Each number is 128 + 32 x the weight over its row's rms, rounded and kept within 0 to 255. Layers, rows and columns count from 0. Numbers have three digits each. The size before them is the row's rms in percent of the matrix's.

# layer 7 attention key, 384x384, rms 0.0928, rows 109-322, columns 320-383
098:149122127134141115153127110100111101129113102142151161160149087099171136095159134111167100083116088104125128200142085128161141086161076090165112101108166050150130117096146093089120121137096200
099:133145169130160132146097163098156137098126108147163090090118138146137126105136148208110115125163113130125126074102110100137147154157140087158144142185135096151150149188197095119124113143149154
101:172107099058167100100132172062200160096104170133131087091095121146072096084108129148171061108122119097106146145098160102128174125110161178143147131075134075169088126171104118097106110137235150
101:146117085151092168110106152156143167192157122145148148076119147151174104144095126140147135156150133130161116103138102106150132144099171136169154146111124169114159143122099168143116135157043117
100:114158151080098095109132085132110037146105138111101211086163092139150120106092088156122127123186125167148135130115167182105037132148139125073164129179100150086114156134109103146109127135189101
104:103133122182109095148080111134140113121171122062094114131150121079094117127082103133159110059174118190160134093129127156084156113107142153100114119168124083103151114090193107206120108073136132
098:145147145125168135096110113095105119164141088181130138109121155122095129047071068123134123088087101143134080128066113133172124106139109115113102125129093075108165089120108108145210122163118182
103:154127095162161128175137157163105161106131109137080175135124170180096087131163132105148130088153196122085108091181118141169151060105113145136104154129085139181177113127077163131126108142141110
104:117151142177103061106096157159168146162091135090079083080128140154039158139172190133151182106163141159160142165081158134090121167127141164109107079097131155177102130144116114152115165147128139
113:110167111215082192096104122152087083180128059143114128069118190136122166124168121179153171134131061189120084144138125177116135146098100087052136141140132100083125096144067152161124114121112146
106:091129138151137121135147052125080163141167117114109088123175152119185132098116123153095124137094112120146171123133062033112109139125164084098112083114147133152133087167103149150155164194154143
109:138127091142156134155120150154163145105088122141040183090114170108067108110148165124152207147122144204179152092138075118132159100118182155170120128169132122113119147077119192122138093157138084
101:122172082102128137081076080100170156174096126128157124085143141118137168131154133153080111119138070087117124136152117125128127097128163066113118172111160167097114144131133166130100115119153183
114:059181062134141111127113077127123139140156077084131141152139110048138116106120140149123139142146129158132132122131154155162094117108107116123154172156110121184166133177145110095072137156128145
100:118164147106135081170134085115119118138123053159120131116142140092141171093114136105125166126154180116069108124149118167101131127123166162123137135116151149156070139182093137183133163155119095
108:152044164148128137061125144133117197166122120160140091131097158167121124187136100116073141145112159146138096109139112114125172139134074110149101130114118149106126096148118164159099093160114066
099:083124128159136125204140169114131212121143158135107089122155101128156109169133155136140070116166092158144082106094129077130114127139089142160186082099124123120146167099125181199083189127139148
100:130095120190072087111135122103083117135123071109119121086135092188114161115131101142181106134097120074114156163139117099090158119187126114098127074168125148137108163108153127163096115107142181
095:111100120114137066089078105138099187092102168125175053124147139099135150165106140089097088123202137137143136146116122150172092100099180120113120157137122136180131179172199094135121192149130152
085:185158162142176139116097118112133095131179149091134113087103134145098140101094089101172159141165123074114113065096169113129127107075111122121140120158146083164141149150082132083179105101101147
082:125110162096211121133141102105126169106161126101168100122163117109117090077105116074147137131134102090147143075109088118142110113091075118112180123109140105148139156103131124148119113103156160
086:066106144173206088142119082077116175093159149095127065095109110121135095091122056129180135148102101113093085109084127141097125132104147148146108134160125172140165121075125144135121144125123164
080:138164141096165162138106145179123132154160067123114110097106124156128170129086170063110143106210144067089120096087150147162103099139138079102120148185119132170134168108218096079152126080097093
073:062141091159088125133173106082122153143119091148091099147121097138136140136176109143162088150114072161097136139122108136184161151062182136115146133147169125162070097103098123180082112128137180
082:101151135118040159130108144106110133080107101133061107196166185099219108140190156092129134162138092099188197147173142147188084146127178100161159057136131113135075132132195124182146142178131060
092:094147181124016142153142180137126145154110142157095125100136112138043173123166175141151151114098147082210097095131153130138139071153137158177133162146095148130074158116151145089206099130107099
078:122104171118132203127102204130090098167126129126076143145090118114170130132079125129150137149142142084179139079122105166170172137151121168130132204150165142154140193130102126086203131105129100
087:085113080085125154133152139211154096160068131129132153121211173127063176110051160072178102131166162129156165110160129115134143167128148111158181170182068094140119134158161132092116143159090155
088:123125133129165103078161183119153144101080126078177174150157099111159156088114140093205108125078105167073100159091109192154177121139072161111146103089075068123167172137107142171092104149100098
082:179135164124079118131136130129164130139091125183084151082151130152171127114106125151116157098115197116156130187162149091122119152066141123099170107079081062130132124117144110130117104141113140
086:152084143091150134093123138091153132110134121122140110126151131080116060114084116174106179152104086110079124109104132181154157166130121097100099117135158161069103082049098099151060116125133088
094:132126197200223143167122154116107104097143090154112111151160117126159063122188154114136124125106138137079112168116171160074125139193139112163142076089161221116169079156085122102131134154119153
092:143114117163132060058088130117101142081094125110115088048067117102123114131143122111115121100067075087163079139068092144111132180056112117105116133082129147136121181110125105126083143117106186
089:159103126081150089159113151199091147167088060119133120200169156131129152126072155153116138129142128145103155131162184168134127112151120058120130153114102100161189114131150122144095176096153209
093:095142076107134144128099176138043161157091125034100144110154113167103098081164154115175115105128096173086124082205167149135107127140151107143178144089147093117134115159130094103156081161116112
099:110148166107150122117106175143107135149166118155117103108147201140140142127169135115121116120115136111084076181181087119120130145119136152149131161130070147142102157100148165095147130163109076
112:144155147116123144098119068120178167064134102126168153127054126150161102130057118119084155174117055119114077113193079127107138122101131130131096170102118146132147131140165129078116099089150144
107:105141075102042115171141170152131077127126118086077166132120141152112152111158139142110140116126093189186088158149145123139062138113109142152080142129138140096145127138168166157110126136076152
113:140137113070162132130077128165109122167135082107165124150105093124126119132124143139097154181142138178224172132206115216164161157131125075140157165109137117136163116210151118101142069094109100
117:144085092120088138111076142142161136109204126111136144180136205164091131123086147101114123085180095111202161166133110154150120071075096104124113125167125095130112171091104139132163109104096058
118:093130175146176170156065121080071164141114126147114142099188123100077132120080152120126107159144162128079080066060152096117098143112141118082164115152085080128124161153160123140086090163193132
107:180183145114116168140132176067147069095103125083118170113079172112109104175116121136154139102168132125117144097132129130185143109111099097149137159203134104152132144105095155137175098089168052
119:200201109124102130112169091094167074100105135128176135106186092104180159162130084159056174167139135133096146190165159180088070054135113151138084102160162132104195115172124145123139138119174148
115:122116104061106106113135130124128088086116135158155160095108147201122131142092161129174161163109118162155097132131158164124063091149139105104123097087099192139135127130155163143116128135130152
127:139112126124153159121138127146107091060162165151150136125132090104186124108120135127111177142090128141101150168147140128104166086148116075149113125117087113116168061125136095102167110121095083
118:143119138053123123143115160080151091121044120167128144136119127118147137097145099100087148135147089146097138102108130139151134097122158090118077122155109156132090137134164194111143167077115166
120:131126137107128143153054097165104124147164141150137104138090096094116153147143136076141130132126172177109106158129176111154113094058130167100147127113139146110096084142124110125173138065171146
117:173092159193149115127123080195126058169027173102126132097093156142097070096146121127097098127141142116185121087127185140150109125150063146160119122127147080106148052197107107115167108092067147
109:119115115083144112153121129165096144145130158121199121113159117100109148128156165176128102094140120132102122067124073160155110147151147120106094143056146090088165067128110126188093127143168180
113:137092118088130118149185153139156135120160107128101152137121072114138091142130140153147128120144133083113147164151109114149109174135084127112126118131134093143117140107131141126164147119163121
116:101171151168170089120125158114156092128121129129114089138144109095133125184110113097089069195171095101158065091120168122165093093130125165133147125134053124173180165087132149143150146142146161
090:122169078049022129122136114168153086123075098156127177151181131121109170150121132147127126134152117160123137127145176116184115139134185161144124099105148102119127120150144113127171104136132132
079:136181166106121143121134112120093140180159122132159093126157107121107166143096161141121096129173133159133150123121084072149126128103122146135101134130126089111141183133182134112149128129096110
076:185109104139161107130163105170176169157141131113167105097140111108085153130139170105151141108175066089152119104046069149134122103122125132079071104075129080165104181118146158177117107151128126
084:096183126112106140132213106122130173125119080154174133094135116133122174172155246112124133152198120120187125166125070155130113102109155126131165102141111114198132141112123199123154151103108153
090:115066116164176133147119101088176136153052153120125120090169122165119106177085062162120089124073104119133073114080122155081151131113063131137122105134129227130130044103081131109095187048139200
088:101159096179093096143066113085101139159110172127146140158108063080134109116210081183146143085091025148064110118166163128030174106124136129080075114180150133140161095098153089118118127142171127
086:155211151131121143113112187202106143125092146146156135107115112168136124125157121120199157132150144154152194143165155072167096140111122112122133120112137119170183159129104119103156159133114088
094:105133090202198143118132146108126150096106213140166099146112107119142125172169110139114101174050119161107080175111084142054103123065081126128142105100127124094175116140115174130077088125146132
080:083140092164167137173129103180185129110119101097118067131092131135167114119144143152099161104120122129166176121078149132155085132143123124127105084141137162109140112157148153122131183157108105
084:159142119178170170108111109180119097187157140098155187177151147078108138110079060131046153169089139142187106133204131138101134123114059132208126112189164178124117139148132131136104136129157165
089:122154142117139107098089137177140140155141132116131167132152177156073100094133123142112140101111129132187148096143140196119101167147093092164145102140096158112097148093052083108167174101135196
094:120152057104157096112141150089134093153077132068151138106086147135065120113081113108178114115069093158133104104135143146113113140183093140094152116186120143118099096139156091096080163149100189
094:123133144092141143116106096121182171142113112171133090160184106171149132117118055148107119121159140179135112127132109096174122152148112154134121096108121110135138103121162129158104115158112116
092:131087163131114132097127095095062188159094104130106116151175072065135090117173078151116152166106122180096108073117084105131137050163114107145101133114171130146177111123055114146144085124167109
084:121189137103100140162047090181148126150162111116129125098062109113130125155170116161152124129225125110141141160098129113102092105164177134167160099123157110114119118129124172135091117143126147
097:146100117141171092113190128143135138202134122067148125116132120050106113232104139117160165109101112120117161097176104142193126086099149097140127133132130134104167164152120163156062148163143148
099:131149110115159127130136104174139089113078051107089113088199126136190158149175127136152112116089151165115107176146119128132153189126118043147201121128137165135175124136133090112119094145158077
091:099119101142219123138183109095099125132144112144076155147125088173182091119114128080088163150118137150096113152138114101149125139164151129185158107117144118182092150099161139146138143141119150
114:102150104133030147155088125200136121125123117115147108128161154082144114110212113165118157156194115124144104122138167126154140189130140150049123144173105095094146096128090139154097054135165063
103:123148143177107120086123117137116148145089135117105122103204135115123123132118155134114107122140134172079147122099144082139161179154148156127181135152180174129138191152128122147138161114160119
108:157118145200070096087172078125098099126128123166165126084103124137107067074133154126124153116045137126046183166132116062108186221101086066105103147116138138105101088154155149164146110150129193
114:170151165130085164150120128173123117119089146124150158119159158145148090118106147143173168135139119159133181140087110133107111082146112098072167084105109141089118150074194150152127167162116184
123:130091173159100099166105089144118124131062147138072163108116173169163088110150112111165142130091137160108120161101158108053168126106166107108110105131140158107148080132128173097173094078138093
109:168140098163090102132090113139171108114138139122176113115121148136107082062106132131137134097157126207167107131137125154134101111098103139087074120153121150122107100133148151148140100102134085
123:126101156151129102085127154135170125112148144081123164078172193123111139116146114086155158086043162062128151139136073099142122164136170152083116192132143135119116136104121118137132120136104100
122:133123147147169128062151144183129103104139137165155125141115140113146074126192119094196134091132201168162070098116179097141088169144132179118130142113111109117119154122109131200131105131112124
119:101110085109167068166140122166097152103165105100173096153182153104112179110095170119100067078172087113163138149147194112136147108123162167124127149159102126122092141114123168136090180138164113
121:111121148108151081163158212155117140107183094117135100069191165110072166191101099145142105139137103114116101132136139139190114073079157163137146089114165088159103111143127132176104168124107148
126:165082069058149127120118087114130125159089108064148079128146135062115086130141195135146137130146125119018078152202162103132141119135119177149140187153126141142159117110110130160117136153150114
126:169152125100106105176129173156170151110188156127130137172159164172090195087093081127076126108145199178138137130116153107125072178120138098179149171100090104124088091133166107120116150137198123
116:084071098183156153083162096086098168144099100120160128156109104121174139173155054146097064124102138161181139119172137116144096089131122111111142052185176152125150072096110085126135102149069166
123:117101162039123103109040166158112110085157078148148179147120090150114113190161143130086137174120145124169072120138138153141180166138072106153137151133112165104168128157128136151107074121107111
072:155151104195099110142156158070100109160133117128170129129175110118155121115107092120092086088082148181109100126137160130072195142086121136122095070129130107125075108192079170173157093122157214
069:208148127129114126119132152115140203110131074174151078107119150183145150155136127127120098153090156184160135110164160085087123098143153153145113117101067123091098113100138054125177100131096176
071:165167110171117120139081169190168130151093068132115111095106159148134184164157124129076140114054177159147156166082148115136198089085149111178112155138139101149109141099090118139181149093171136
075:102121110114186076104164122165217064164117159151148072131124121118138123101149119129137056097148143110134160141156104112097109137139160145140153117145107157099113090135087120126163093128109125
072:086122136106153142103146146090134102078121141119059135090070118101103154138170100184136171116124144148116075138088116080145172119101153121176103071174150088126141151136126099165155135121185120
078:161063157137072106110096098148150091175102092153092127203171165114062127191150066128125108175140122186156122118121147168126194090156097068167185150142155078162163168122120092118112137107169133
078:169097145119066112153122076114115127133141097134165142112117118109154117104112115104090142102139136129143121149149155182171119184153116169118056077126074102074103200083121145121158097097131138
079:104117120134101155104131072145131096158110172103126123114169155135123126118163114157113152167143116136091091122077105127101097131139099165100094166137069139167139139056145115147104152118164155
084:192159104033093193134120130062149183096131114155131127128120144083137168180095156110116142195116104165106123121158133151069135133108175139107127093103123153076106118162189145113120091201146124
083:070141123185110096140092131123107135144159101136120162065146103118161149188160170080106142183165108126141175119186170155134109152171145126085072161118109139097152116129123160166118118161121105
086:137128100134067128121098112188137129148199081094129135088138080079089131170100055154117160073117113136188122169130178155129153071154141106165127118139126083156153127162137150106176135106137062
091:140112154114213100138203152107119114072071172109100117155156098136140104158163189119088078192159117104162118095094149179108099161116108140166125096164110212126131100113121121170096100123136161
085:160101158129094125138161092074098085178134111136136122159161080071146095099114107031105149087140109171146118133190147148152127120162127150121106125154137149145122127147139117166200094158159096
090:119086121138125086138116104115101113153129116146102141133105090117116198142086149095104123120149152162096105185131086133123110081129138110089091106111116100075109097177096140076158104080149152
088:060145130157191132195096127133136110150152172100118139098149105138089104123058100108135193105214096108148149089130100114133120084119096187070127175086146116099129100145124054127092121115166093
095:137062134075156125150090101132153117128151172161146171067130090168135109125117105145147159063109089072142141115156143130110167083117145098138159143125134125102136153159171134137085097111094101
093:142136118179045124178103107137093125162163075091110145090131109190096159150169148141074136137172164154179182102164093203171132161155134078112114124107184152046086090134132143089163131073135160
095:117078196131133109114104145060076146180135134104201136132120072116128122101128194141140073162180121091125085152146064166110132097133149069108051124078125153141137144195144165076141084119141127
099:197178106103097128111113088142099070163144112173110138118107131147142138094123108179129058166099095157110114167068127107175159163147117162115082101062177103113137184116100128116090109143102127
114:098099120061085154122102160153111165186044164123141130206103168125141150094177094110106109082094172183102146095126131130170092138164153178104157111155081070125118116119125145151146112125134100
115:097090143087170153102086157098147099155130177114118104116155158111092159215140141131137141088136159174184112157066134136185106123139084122166133080115102110157074094144080102196126109146115133
115:155193142120160085116174096124137135092095136162066193122143116096080046155120179175148120100140109048107107061127103143151129113104113094109102128126128166093137065116101128089133105132185133
112:103127077112120123106112087110108087107102098148087130051160119127190087085107129112145079128165117077076122098072163100116145155158140110081140135127125173124109161142115101128132086119112076
116:163054124152177141136124136038144123104093148100074065149105151113139100122146171151161148146126118080121133131182159119130142109126149139147097163100118137163078158144093183119119135156156118
127:156138136138243149094064174137168158106069152119170125186169155092109115075131163152147167128145110093088159131148167146082099200143137106126098128099131162125144185085113101157119157142113124
119:156144115157139084106106121166065138156105093120166120100136158092136146114117114107123071144166122123155171115105131120116112159182116073126126174137131133163203127102082127135108090156119090
113:135070138145147148101075126113154100069141105094108131144119154107129103137117144100120093137100159152093107115108123119079149050170157166145114121137165152151121065053096212079126155179126117
114:154136107095184170142141211143188159092110128135137138115159112109138125197192179103157146145098118132147120184144239107096165103130178172148111122104150116094159106034160148116092112152108120
114:151169176122191141116134174114118178103131131113199139159144149191071108144139077137150091129091066159189119173123190172144124089140180120106166143131165061204138122153138084116123174144117110
116:143163111146119120049134089151101136136143105108124124154179146150116138152127099116108120092168089100135120170181098135113125130128147130142117148159128147129120087087070112088110132107176112
122:149127139123033083133128072087123166096174152068118125152092152098119126140193119106071101052097106180151071095175115091106105109118221112093128118143173080076104127132102104151155105097111110
108:146165089125101103128086121139114125170154117074106094141126082198191132121110053076064159153145170203115138154148121074174115128171109140103148119079168199139111143140136157139191081066096131
075:084120132174198142114154149183142168113177204099136174101131111112140117087137166147106125133138104154160075091094096144139141078138166199141145193088097169118084147102066160124130059172115134
068:119173106131087106102094075139125103131074086130098160165147187119087179170176066090115144064145047182148100144088115115105185088122108105139153128120155152203099131173135095099081141188115141
075:115136064108142127104119140122149057153117148145074119118139168086152133089144158047099134146133181035109109145144154116142106117137113136149111147080124188101128117101160088118082129129115154
072:082144184157089072089079167142118121140147081108074144095125149152182015131208120158180148103173119151104086119121204165035071159174133168102130138169142151135147176114075105128153146156128099
081:100115119151179129146143145108140085135134154148149088111130047139102192120131164135107114139167125130079127127161158125124090113133085151151101110085163121160110108140142131120089141178129083
080:150185146124148157103135140174109091126095162121120159117083099153138130097125136132126071209144093160093171156123094103173056140103147152145035141139085095115081136119149137109133129139237073
075:060137124092106073130168162130155166103139092122171161058139117150097104105095047172136145138141130093125153122158139096139112105085115147101138120213052132092113116102126145170124095138126131
085:133116133118136156106148133158124100081191151134216057181087131139145111121100101146110132160162120108133151121131112144173147117122140117070160150131130157148183115129151168149178118071045068
079:098110172123064133130153125110087145170140157081124131136169113136085157134149104133083127122125136080146139093158101154143143100148076107099159129143153082072153122160114134126155179147101143
087:162133172164022101113087150116167160178111106145138125179160134160076082154152073207107104147163089175174060150147110106126136153108145123113145103136152056106110084166138161153172159142136054
083:124109141113186163129128174095162103155148105127155127139164151178122105115137134176182154124102093120149079132185179091135138108163106155163169145108178169149127165174075176105123160168074127
084:096153163149097148164095173158101126163131125125100123122093094078141161150118194119060161110128069122161125135169144152132112112168174084139174075064125157113149128139152133118094135135154141
091:097063144107063126080104156113180112149176141132140131119152153136129181142171127168139120155172100147172066116108113179105128116120147115117125161155121124143121148142197132130126139103136151
080:104130156116088115108146165194137107109095116084149158123143114112111185180190130093140171138097121127160134092154157145120135125074131119155117129138110048110139076150233193144202073113154139
094:117171143060147144129167126119164144101140095115158157106091165108123121111131134118112119168152121092106125159116144089080131122122120079143132139126141136071109132072123144149162167116051096
091:110140094109181148128124044116132105095119114172138174116125181134193126204099116123117191126177137142141210123166112125092124121111136090063134105106138182116140121128117092138101160145069126
091:126129109168111128127057141161138094135137091117088148108123140146127127124124093123095155147133134167204115137109137108141162089178185139117136160105127079188157123172082152147136168118127171
094:101075104108154102141146174076171164130125087102165110113115107111150154166066120127065193167145199179093120153106136060085153119097063139089163142131104136171141128122093091149176143125137173
106:098121199154117166117093114110108056103124102117131155118151109121112104112125149089099132095115110140156192124174075136155106136140146156116140148150124156118137153143105104164157152172097066
105:094104098110150107152157154145139135158126141188129097150129140129141145024114089113134127110118135113080100167151082149127149112110094133165162088146164160124166133143072123082105143067080123
113:126118074103169123130110166087169134132133130149153131188068106123115134053029123161083125145130163145154122108100055195149171082152168103068180125106123133165133138115107130108119110159109102
123:170175158130123161167141069113117128138082150187130117157096175128158061146210110118104093126138118090089159179117140121090162122122081126091090081178112091114129143115136122112146142125139154
117:133222132102169087213102057157118117131152107166183110133123135149147134123064160091098136153162122119145061136164099180098097192110161171094179143130107145157072186117172111114196054138128038
112:085127181086073115112120123152139143132169090069148160130137152139118168137121130113106138054095176144146105123102114144116104166100145129095141155114194162061139064164135141136106055179102101
121:136112107070112168104132150100088116111081138138155083112084069119129142129115105085147177113143017094112095106092105135118175087165120074130152190157141200189168164186116145156131066156120156
110:071174130096126165104141139040134132130112139188175152099161146102146118113062102172123108115103092068031132098134150100127149175131143182131131153125119158108194148166083147149119112147075087
122:073086151166047175144164093172087066158187176152130131116120121075150139128097030130089094095133155169071131104052121069123072155135131118139165082147111161094132134140152131113124074112135192
109:104117133094144159130142140145143146166096106141105162099128138065150090127091175120138138105144173081093099082108195086189119114125151087136151125128133077105138150145140137118091170118110098
123:126074147170125122117083076136120104099106145134084105215155168135100173117099149112120102121108142118179090154137099094111117133131113186084077054139135104133109148119104186126067150125100090
112:100106101172095132104080106107153159192149103144142131141136174132044090119188161077085168175158161189075059091081141160104119136122147182148152121115177119106044138034141140154190107131151091
108:093094112139150110159094124132113156157089098145127147152165130101139169169101152093101120122130124108109147181170134058134163123159108164195162175100124150132152135082175134078114182158114066
115:085138088192117097094102171165154119111094187173192103149143156082089113148142143136121170091109100077187117147144135138149115142132055141111135163080089096182181175157179150190058131161165103
067:151078127104133126166126089174163126131137170078227074108149142107145160171163058132153121158003172160053131142120181136147114105215145137086140158134103150136136183111205177145138064084181158
067:111110137143150084166176146089165136082164113114113170130122215153129133117105138093095178102149104102132143139109120105072146078087120184166071142133134107059122135142133124141138171101099129
068:135131136121203072151068114115144112087150100103112144118108066099178179133129097115106100201140138110132062101103151197095139164130166129123113076134148081162129096151105173083208142193159119
065:097113201136048124100230104104153112172119191197137137189093112119133094135182097148118098070107157167147182088134167084150168143070148129170147167162150086134106154190096094160100109196128134
069:170109189087171084136126138126147137143101136125104171152187115122126128138096131130088170113098105129148122119088148106146157110114199119141140126080204129115108113152119126095146219098158211
068:118121163098103157151128130120104156117132159104044120122124102103114099101142101081098053159124149129163141129148105125116153134116107150136111063193077104163093089113137082154139099150176064
068:127102121130181124073077159150124130117141100095114089172188138112167162105124124137106105142092124124140103165117128137076111137165093096161136077090163199143155138159173066107171120176121116
068:083103138141185093109130121125161102134089126123198097090081104134057137104077139159135163117127068102158104168097162147120140074107066093111102163104152161186149088097126128158192178065100127
073:104164120141192185113140079107127143092206095095101176121166114112091115127141140128147141096056172149131127179145194144132108108136119107195095107195115149157072145159158076134136097116012137
075:128130143160225086078091095178122172110129140134183134138121071134142175124129139103130078130148149052110073113164116152105127148235094119141144092159162148146158182118119154099147152094100116
072:093132140084146127105090102143113181106092120137161150201142147150155214109192101127048138120118124128138100130170116133136103175168147093136103136143157196156130154138168166111128064142150118
074:147142098127148113152135176104133121110115066134099115107122160103098162046110134106164146148139142140147106197094127081126146103136147127108212157131106103110123092147090131147152143115144151
079:159143158129151187059160130181096169135123140154128154131140131140170082172117117126136139162127169168125121101164122155156130153115119129165096152202179143103113156055129104135146034121168117
082:118170152103078095136131185148157152136084147171143125072141133083136150172149103183122128144167090065173184177123055151098102135142156126154108120101138108101127094141181106139155123142176103
083:153149151187077156162138142129091160100091158090092088126111117125176118174141115161170083099124154113162142164119118189156126134121120110202143142139179116125118057138131142178082090139119111
092:096138147190149113150120117153184113120079163080109145053098139134129080134128172201089095153143152077122131153108103152147099114182134102064153143058113140073104112149185117127146132075073101
087:142144151135101037080125096054117112072136188099121169124117114116180093020139067115163090158121096126159120117126043211131127130200134086132067095088106157127144138130115192127147096124076104
104:124145074128103013128183135168131103175154120153111127108144115154099161088096051101125096129108050206166175146128121072088137149155155156163153133165072106135124141139114133148112136084173135
107:178162161138141090101118136094193197113079204098148153163146156116119086144141074116171166159158124044214086134124068129120133141138174079088169103179123129142146121126098159129116143152179101
123:101115089145061095110155085124156096112114159161171107118105072062151115154171152162104127113095082078141131181179148144101124137138152110088102151110179118147088076104111167140124090141156133
120:140119170137100139170138087141165165107184099187082159140169102122152148172092080122095136087164107160093103061127122070138120098112124119135136093154142125127152100155169090139065179143129145
122:112108141071193121114105131125141163140158081091074144117086047110172166128123155136144087106114156131126138155170149110113129151079144112092094098125165131132097184170140148143174100097124126
121:107121161115170111142147196132144157094149092119158166138171129111130138131106139064117082111107098013144139111114163125176170162086103124114143109083136132096079135129201167142118116168112123
121:073184067131102144099070119104139216131100147157128131160126119111131120113129112128152188124101103080125108117090097139115108120121132086113119139098115078125089116178089116160136140095118137
120:120147160119168109118106057112147189188144185123095129151091191169110133117169092140109150107097143125044161124186112151052129099135065158098156082145127133150091132082127136094139087125138122
133:060137074147142160137131090128095115223140120139147133122137183175077180140120147110119116110116136125072138108135150116167164138100109141184227167109126105091071131154142055106153117107095174
115:090161123160159092085163090111110143168168082097145167100112181206136135144123208126152165098127105163114089135122177113130129095125108143132186105133132102160169081083148077121161115109112120
124:118137127150104135094123090113120192128159132109080144126146143152089088120135133066096114103120142167171117128125150141116098086135198146169150102164152123143130149113128139129110120127090165
123:128087102069113178139224126160133157162133137165149081101076135151073111146118102105129149047171166166103135097176157113143122091062075126165160172180138152149132134133168075151150113117140129
122:136163153139168163103111137129080149158103143078145111128135153169142122111062094097147093098137152147101134102083090096187163130065093105148170114102208167133152137150158145137158066077086122
115:119164185094166167078101149184071175141054096099170150065090130130098143120097141115114127165168064113090139092099117127128068166132177104144183185092112109157145100107162096132100125081120137
112:114149068104126152113127070080158164103096141167135120122139084087103079139119137107088090174187132130127160133125131095101096021191159122085192144144135173109173158109148111126186112089153152
064:126135061111114125163105146123144139184143129062144118139107091134127109140168138141113164121099140159093081135164122169111160116127135140104130121135112115141123101141170167122099155149114099
065:067114144156097183131131103179169161172167061145148114147102166113110097098160068112126149089143131142063146130103143102179124067059162137119122189136107128065066127167161118168099089125109095
061:153160093122048112127137097088134076129143132153130178124154104124105091132106135074142076134082115139117121070096089151137115153149121110165120060131080135129145104177173089165156140144120091
070:105082133121169106118087104146136135081155133141163131105120132114195133106138046111139118112116148116140141130129111145118103108106098174153144070132098128180146134190152187169167136120151120
072:103133121127084150168109146121115168123172171146126139177079139129109120192171100158109099161186124190113178129139157079097132108040108100124128180133099078067178088122128128084095112156207103
069:131096123106138069122098115093093126122170142135160093126083185112138147109096117144089118099112086159151082125087099162135127135165090197135169109125131152146116187125114144148145134133081094
065:151141110073147129117138070130126084121156083150175126092074142151123090111140122131164100090202101152121101082104193192108127188090081183099132149159176086154152172099162125164167062074077123
078:157136092149075181132135174128158139182090124180115111082079122099082134141131128086109181075181125074108178139092089094156183139063169160117183175057192106087123070103088173144107166125167185
075:135126135107140128183145189161163175181129159123124145104166164119107112135129139137092105111147097084163161156137069129124128100124109124094181144116147105047105108179112106135113177172144105
064:158156141163083125104149127141212098158137107104124133173132127111153078158096172093148156092151079151060160086186132193106157158112160146152110184144115136155194137090100094120073107096124153
077:122146131155208124087184111114080116117128119134179112197101070077191143146051082117166155175122107136134109100130152163100135155059134102118058135129110102141109141108100104087174110140128114
079:119128114131130135049128106120121117066129102114067150087053148157114100103097146139152137161054106130153127108197158097087142137171133168064079144113146163112127158080153162170130094136078173
084:110130128116069105128144145165171132157194190131110135064163145153115127108195159186111068085090126138187147126114099089098105096101200094129107115094081136058137096102155068113152165118149121
079:114201170095134069108066167141163170092090109084181130096138067081131146148154101125202085162144138100154148103134135082139165104120164115142117151113124082106183127092156120158201139117166164
084:089150146084130068138159113165146165091142132118121157108179120151057127070113073156106107173118161146175093094119111149119077150177106130067090094124132123143166117108165121140122107144073151
091:150137143103206148092154155110150154126153106111161091132144163148109200141162162122090133133167154073122108157073123140114086152150201123120134152148158123162136108133135099096096095174170134
093:129149138147194102087156123100115143117111085087156087185191106126143162127102153111144134183136130097040134130189195108163156114129126213065113139186141121199116189175111126110134112124104174
101:187164102149136164175168087198101152180108104115164167124184150134104055081141183163119057139125144114102088187154149119139136138118137157187184074155170093108096142106127063086076083147134131
100:162125094087179144122133132174162118116098149149172152151122151173039161109140108128114157121078106157150102106138092139057119153177137098151126122170151100124191093118110118048199168164153144
107:146116070175061170103181126140128084101126131165154141135096125113182101151107131064090157140090127116106115103138110111076194123144157138097142121137142113133086049138078125078104133151131097
113:120138168079108100143052135106159102073127145078132106119100120134118069141171133148146079114099076076191117128156091153073130065183108163113074134090156135186083167113141084136143123136145124
112:081104123148133147108168087179094117149200075147124101140067124168098146153115114148100126172048119082122120192128110102061150111162136079148141170108170092087157091131144148074167139087137167
112:185101194127189163102165142097108128082162127132112126061150062095149097144081105121102127121162151097092128134132104128140157124205106144154092092101165093111096150149107102154150129190098167
113:145118151130092144100107081120104112083103171144112106091106164139101111133153107134154189154183092123118154073120187109146077125094097112130100143190135091094124131124169093084108123116147048
116:076187146119124118136116105111151072147179174076094145122089112160133127089125125098059134107137169140074155153148092128121096132093137106137107121111144175178133122149126052100200041126117067
114:123171110128214072174138133207081155161195114177118123090094072122138122103137146181142080171120198092116103164160119173142134105160128143122200114164114096121127089127175143166083121066108076
122:156082155173102115094127171164143185157134116064123106143183151200172156150180110147139098117145148137124121080085107074137123135083113072164092143142147089135152169172120136121105180113157155
121:119116115116046124084090123188134113162148141083207123138078121137204166163134118132157085141135111196094118156095155101087127174073141129135147131103173106093116113087162136088147078117150087
111:144140130144167150121081131132172099112066138182156157126080139071106056136090134166161137126151124183129158147022200129118109187141132194100162084149153134082130071112098130143080156136174202
119:120141147147107185142131088137176181130147101172105119096069190083100109103119098079102119182107110182083105117083157089112191136128186120164155112105130143127133173073064102049131051186108144
117:147091063097159128117138166114199074127096120149118124199156130150131160164122109144142137116125103075133155127148132111081155106087195173176140153186112091144116120090138195150081147136176143
116:098153077124068135141113137130135120078143153175144169139085078102121228104127177145109202142105107167137113082192105157127158107100065072130187085118067124114121174084159152155094093130158077
056:069164148146107123139122172085095099135118075105109118105129132111099060125156198216242207115086163175177161159194110157119173122133119106111081171120105096133111138096154097143153131112066138
069:164135119121110112137124129143147177115104160162104156165112150157081183191143057052097110145143120157086093083116100171137149130124231196123108067139171156092123158160124093130123134116147175
060:113126160172182095156127136097090105147157105137131158136149190120076098117086119132084125161140095090076108077123125174106104123103176105096134097137174100170094161124164091129125144141078177